Weights of a small GPT-style language model, trained from scratch on English Wikipedia.
Architecture: RMSNorm before each block, rotary positions, no biases in attention or MLP, untied embeddings.
Training: 438M tokens, 6685 steps.
Each number is 500 + 25 x the weight over the matrix's rms, rounded and kept within 0 to 999. Layers, rows and columns count from 0. Numbers have three digits each.

# down: layer 9 MLP down (transposed), 832x320, rms 0.039, rows 425-455, columns 0-63
# gate: layer 9 MLP gate, 832x320, rms 0.047, rows 426-456, columns 0-63
# up: layer 9 MLP up, 832x320, rms 0.0472, rows 426-456, columns 0-63
down425:511466478540516483489465528488530505504503467447476549519471507480463513498491516489506527504528509534492500493479473469526534488522471458498469531499475467457504429536516504517519491489499510
gate426:518499494508508508508508521474515486523494492502482491487509471485473489508479493476497505497484516508473507472512500489512535483509521515502493480503522483492531491545519485497506508488510484
up426:523510507492492491486490473482500495499517499532497476473501489500463539536494524491532523480488519481502547476504471486489463498491500514502532488529470524546549497518479468493499516524494485
down426:509465521527525484482494471486538522519476501452503463478519489519510510510478505479492520540483515507495462493517517486512529511516493525505485485494520492495494471498505513492487488504522514
gate427:519544474504499489503504472516459484515520534507457495483488512494510540472486516518447494503487504509492535531500489499487475466500494483514510450494505448473479507483493493476533518514516459
up427:515517516521448501500493499479531499507499467500494500507449497486536519503516533484502521501516487487490495494484490529508528488466486504475483489536516480485527487514497580501551485497479514
down427:465483481481529449455528473504509477461535485514457484481511471471486490499519479503493518479442495494483479506523482503522495509481460525497489486478467473506498494499448436458507483510496475
gate428:463488525556525469495462464479495452475456530503512467492536506453484534462466497472496502531480453469466505513505441471497475500484562472498535493478463510494512538529470519450473473508474525
up428:470462488503540483426496459513498471509498491497521506497546533468504517482437506565539492480473504498477524536500489535471486487527517491489525546469505520498539546505453512516512518491521510
down428:483490495520548473486477514455511461487477477522514513513501506431524472519528528531490470521496464489497459502506546491519538516505482533468513519531482469488528500531478462520507497513484497
gate429:534509473529526511518479487469511497492486501507491477499528476514496505516502507497500502502477469464484505528507489528516509482519515507507487466486500488489537498551515478475487494492506497
up429:514513494503508489525480490499498500496547521495525488537496535550505525510523504505472489509480474471555548537513494466482504527502533511531518482529491490518548555461483501470497507488516513
down429:525512496488510528509503511492536497502451499499468496481501491543507484502495490550505513505488513499488444477530486490486521515495483510502509508490567446504516468471521507475470564493477501
gate430:478528474493513502503553522514475494493550525520519558471480502523510473542484462520458515499502513515503507526512469558522518514445525499510463498483510491525494539504496529469523519476523527
up430:514479494501531495501508515515481403482517542472510504491509457482508471482513482500467469498513471512503529499509482485481524461489482494459495544493490482509457493455522485521492462499496506
down430:501505506467491521507486542517498512472495490503480536508494542497538539460488554517461540522510500500506494530431495508519498459483477541467523489512510554507527458531461476530497471511503492
gate431:478488511485521463510499476497545478458534512536492523484499525477469477537517492510542469470510508497530503531498467488510490506495474503502510491499460459488494517481500491537445490468529492
up431:532526516502504486490539505453548475497523511533546489501507496504490514489496453498515513477468481480479533457517483506516476433501509524480484564535506551502483530527518508512474503513482477
down431:508502547538496530491517554474514485524477489511520465496461467502416494524495449490526528510508486487479527481478494526520507455473476477511478482487479479509492515469502462483490518503480477
gate432:526495535524514524490473509488515491546537505484455486496498486484474497516490481473516494461467506507484509506518501536518468477510449506530523505484500482467540481532465497472502520503505486
up432:447505434478487517451493467510533510511518539569479471491480485479471473485489513485497492492543502500512517458484495507500477506512524439511530518461476490470474513473504496509527488499501478
down432:476465524486460504516509479481509538480477507488480469511523483469557484465511490497474511474531511491474528522505490468516479470462490504507507498497502488474493485497507480523472520480517502
gate433:488471506536515519467511493484501530551497502479490480549483544492496497456505475521509513513485486484497504492534481532477474489462457471510519441465490508519538494506527488417505485520476517
up433:531493460527536472520501539461425486483503561485529517533488556509447519489495476542478441502470477526489471505496496460531507538478509498539477469516517549517498483467491546503488479505443537
down433:481504508549521499531542504481480490509485511456511462486485486514506525544525502485551493518468518480497495496530480509488475498500478469533488491538501511534511508490508523508487501437482461
gate434:525487526509513530501495493508545479494504500516495469513470482486472502491543481534468502530523473508482526500505498515496491510484503470492546504524494498500480478521469493489505513521459523
up434:487494548478513437520495528469501468507521506506524460555484532529471491515518528495498485487504513453461489453487506480504492522476529494482483481496497521501508488524454506512478508503516488
down434:508487508506531507465530568473500476489487451481505499479537519532501492508510477527472492471554528455546475503497501506550483500454492506521495463511538483502489489503458484472502515518495511
gate435:475491515495537469515512535482507520504527496485495513547505493499484516512475480506491511507434497528499487533494535531502508493508471456547501499486502496523532495482520535498508472490513530
up435:518489474483522495452489518546495448483480553478511466547465499496482490480452482479487502518466491522546505530467478545500510495498496468519509466470512503522486479478504513507490458502515520
down435:513514470486508458451488540517497480485492476497509488563478498499496509491496515516518497480410497478483534501483494523479479445526522489553553494491496515486513484467531517436486467502479486
gate436:458514517504508498492461493522492527488531500512500478464506536510480466492538534476511534521491501514512501522496492503525508530497540477466502470491480503499532489534494520539489483526529481
up436:497493524515500497489514504488502490531498511468535496527551484503519506494504499482507521484507529504491470497500453496462509503531472498524461517498455528489532488501474507472472526517468493
down436:473503508478507483542512499502519528490497503489505527498480517501509488494499506433520481484427493494497506462498490496520483506511537479470491487476486489496485520519510478538497497495504504
gate437:477519540503528527529484511502468504468510510524498486541502449516489485503515490498509506467495536520514497506494491494468487517507481487491480487490493497495508490488476551468497518520541467
up437:527489472485500469499521475496507509457501543512527500454485526505496520504511489484502490503483505445510497525527500495474481481510502477545533521498490490528485515483511492473455486497513481
down437:507507470491497513514516462507481491498529537469528542477490481521463537521495461493491478485537500486514501535479492520523496470481505492524516489507458504525504556522540493483488473528520462
gate438:505487499451484478496519499482456552519508445514529493521457472504497492518468508475545481486482468497508507498500518481512503510475483499502467510525490500501470476441480468507494521462510504
up438:490502501525514497504490485511474493491494505479436488478508500512491500511522514498493506494471480580440497525467481447486492524496527490469521539574509458556494480496508481450502479478504475
down438:513494465528494473502490554513516489461517515491499529547521463465496496461509464495524513475524523526526503475507454517494517495534522524523538500483455467526491520490485490528497526522507482
gate439:464497498502500483535515500518526534535541523510497447504518505528502508467472537504462497452453436486512511488522498500497527467538516490507501522462448527484548532484520530536497468481541474
up439:480516519508494489534484496509520521470417483457510501557481480474529514533537504527530505522516514496480549505474497508515500499504505478433469449557486498516432521507493512509498558517496512
down439:506542478473534501521463493488458490502499515469547475509547510542583525500530457498517528483488478472468490492514510514507492527499522503464508531499510551536470485493465458536517538520480467
gate440:510529567549529499509503506480495502492511495504522447519509480503481521497493496512512446532532515480531493492487532553487483489535485486485486499456473528460500518477500506501492495477513476
up440:528520510476462493498496511507507516486535492499508538464531485521511484499468516518488512489504464488492484538466467470501455544473523531510511517508473534520522472495486539469468546518549552
down440:515499508504469459488542471489472504483515497499455524527548485460507497488503479498487494511440494486511494486547493467516486504526518484505483464497494472537482489510494510504557490499483502
gate441:460509476479510516484510519482510527518536513486480507516504455475461506537478488540511487451504467499513520485521509479508521534490497460497533551501492507501533516485482468469493511489482504
up441:476541515507492526510535508490476494501488503507523509449543485473432500510475531574522480454522488504521533500485468481455474513477479467473509520490499540539511532494464497525520482496503504
down441:537503528499509499504489524506493484493507478467533458469480444507519486484454544493492493510483504514514484501518527448522537511511523483546534518497466476498464472516551533465510517523456482
gate442:523491488470529506503524523482485508471480513538517538477492538496526492547522490518466524464486446483517501496472497498501453500508511496499464479521480522507488534477516508552459503525501508
up442:437525499505525542509498498472500494486496488487478492480473517471465459496523537519485535492537488494483462509457501518481519531510547521514514514488479501527495485562473477495515462504542507
down442:505489524481481465471475467521549554481548507483504481452449459474493535511487501513508484509476517486528477477557507529471482520457503516513520516476480493502485525486490464449532501487477512
gate443:515484494510526517507471523492473489478479496513463487539475501492502472488504462473523487489477517534501497500537520474528481523545507520535494466457498491495502487521531517494490484517489535
up443:520511512527514508525465489496500499482485507473527491448490491520492446459518503494500491503497508486479480507543491500510515505485514501488480520435512504563482462480505515466513533499492508
down443:495489481477492498491531475512530497491518509484471500505528501509517542526520447494510526546509473497499479485472498477525493498495509500521520531509514518511473504531508509517499457497472515
gate444:507490540509491535475527520492528491502510518516501488497510492476518491499493528479504532507517497518468499486489523495505488495471494491470475526496490501494503479522510475497510494535481515
up444:511507460513512469506497467498490502503474514500527520480506543490493503491486499491487465526469508479533506462517505492507533498512489531495555499518518531496471530536466460499505508469468512
down444:507499492473492505523507465471488498451488516508478547486510487472483500489481494516479507515495523508521516556517477513531489507501511514522510509475514513536477506526485525504500488520514471
gate445:507528502470530475551490485484445493488454491551469488476516535526491514505524501486480530563505531477491466474506486521470487470475519480517444497486461487503504474528513536516472468482486481
up445:543487512520471511528469453515502474493528485533469475486517507553534538478539510540511517499507494458461491457487505469535516479538525498486489485513503511486496500496522527511495514486513476
down445:511472527507556526511517509490530528494463471464495503504543529495481489521473470462505513516523435479524497484539496485471482497526526478481516470524483469497535505541523485501502526522444492
gate446:492463496551529509506484515453529522506537474536521493495496487504459525517473534486502536480558506490515522470526508522458469499534529474514504503535496523531531569495480484474503523468520520
up446:505467484466528484507484500513510532467510470506573509508493477523472574531502514472483501517489508471537489476493486531491537506469511515487508499494490484487515506508524534448524506473456523
down446:475496517509485541511502492508529475546516494505467514482510507506491512462460476520495499500522538493481482540561529573530522521528504478536510452473510501460490487483500468522468527529533515
gate447:506439465536548526563507497550468518525511516518525487510501493525524465496517504523491468541463515463530501532507497498476503454480543533491467461485525519509495495492521544505488514530504472
up447:512488493547548545439535502552475475515486466527483462481481508520545514522576499526466546544519520501517470473492502498492433471525505512536504490509534482493471488477550523529500456523462533
down447:497508508512494522488552491525476506495486521521514475496514490529536515491520489460557514464458497479503490486511552472515511511499502526528486491533529515516531493535521515490524533475486545
gate448:458465509538512443505518471480546510504499492492492449437478498523523492497520498497500503535527493499491457472543489475499498482474467522571513476476493479477545481473539505470466486517491489
up448:522499492500506526517483514509484540513489451473509503497495496485549514510518469458494523526513469510528519446563471503486517491526490471516473494524469512492545498525492493499492512440472476
down448:492524511481479543518486484464466522518505528501475542530507503456494530505526471468512503503530460523475469512495497497522510512500521545481504495512503480555512473508558474505530522494508505
gate449:441483503515529482505563485512506503488500496500498482472497482512492541513474454487492512467482510502503495467538541503555487513492544464511471439489523570453456515486518538471475526520567467
up449:526494575546524549431503501489456525497495442525503497510500492490506501487486508437532548525538516488466499508511500516456532518477476478541453478510462512523537523487485483511506511472474520
down449:490523496496488529475488515516466534480536482507556543525547510510518534499525488491474506512519478440527528480502502483450501537504439499479460513491531464503545529529516511460474452493497513
gate450:487484480482533471533476542477482529545520501520513497476479465478526502516466528528502495490493525528557514472495517513476460498484463489534490526476494564502504531495456513452478495490504495
up450:491510485533475499495496490504488496511491511532467458474468514514478478480498480529508504489477489497492482567523465484489524520532515473502506480497506511513520530459495493466488494500554501
down450:499468494504515544536496510480490490507517515481519519475470466515536486524464478519536544458460497511495523501500502523542509526536485524503518495466518478481535469467495476497483476459527512
gate451:490496486523540492487526480494497479472531521480519468505514501465523502503521527462484503528525479503492489523494469513486476473459543477534503481509503524490528479458523515504446506505537511
up451:502497516518529482464524507526469518492510465490535538492505523468495508486498508510509552535511472515504478485475498492502544501463526469502510526517469492490508524465505493515460529481495533
down451:517496540486500491493471480521501506511483515507508515496510505497501490485488525524508539540527496497521498502492477524515506515508489467467503480528515541478509477488508444502441552475514547
gate452:486491519529510520482462464482507467490472515497507504484514480523472483478479490473519494516490467484517501522514503512505502505481488519489512505518489502504483502522474464520492491501488490
up452:497489491513533503540519507468493502505526496471480517486489553530488547518479490506509467476476503477480513491482493501523477481512546514479501534478508485498499529472512506522500473462490476
down452:509499499518467480508514471502505541473491476524503517520518522509480470495474494512505509522461473493511509516520495497528555506523502505478461450469534472475494480478522477491506521489533498
gate453:482473459486494503465520476501516529513524483489556475442518470491497494503509517484484476550471495500481474507485501484541504531511476477518506471450498517517459506502490501482432520503547510
up453:520501479471499554503492488489498467494483495495512493466468494516533529496515495503464468493527512516487584467502524515549478481466537494497511500529512510477533440529536511489511522540499456
down453:484520499507547491519505556542540503488455528564500504518545468462504468584514521530452497523537502490545475502462495474523500479484507468472499457511478492508503484543489493536478487507543495
gate454:455496527501451505508498507479436510523541488499521480510501481481466463525478514497495514532450471511504508499532521485500480531504486462496516483487518516504451463446522534502510519491498503
up454:543510490491523501500467478466477568541447514518511539455501512548487482500491488487537480526517523488493448519517503471491508491492490512527504490543513480478464489502508523520517517480519508
down454:501486547520530505528472502507562484461501544455510518517572477473474511495536513478513482486498509455527495481524534500473512464489500526541544508502483496492478522483512535505477509502450488
gate455:509509481506470474455492544484515495495492505506510476552543517504506485461537493401515532552508479488522527493498517521475454522539456519526494506525521576495495488490487457462493518530525500
up455:523517507475485520478474514532501533519533486481487515485459435489515554496518520476510492550505448532508499516497562482546553485488486523481501456488470538527564444497533540499488447447470455
down455:510525492493514472529533417468509511552454489501489474522503507515486508507517493486505434497441483545514533510539493478506476511515512521491486503507479471487490448515493528542515508514533491
gate456:492511493492534466493503471502494530524523505467469506527489536471525518501496486511501489500504484577480483472539504488488505463509528468499553458549467538514525487474565550527528563463510494
up456:531531536504497520441469485496445504517487482485492481502510507538482516514470523518470527485513459507420490515509498530473513482582507504541513542490539532514491472458487508492465508474544476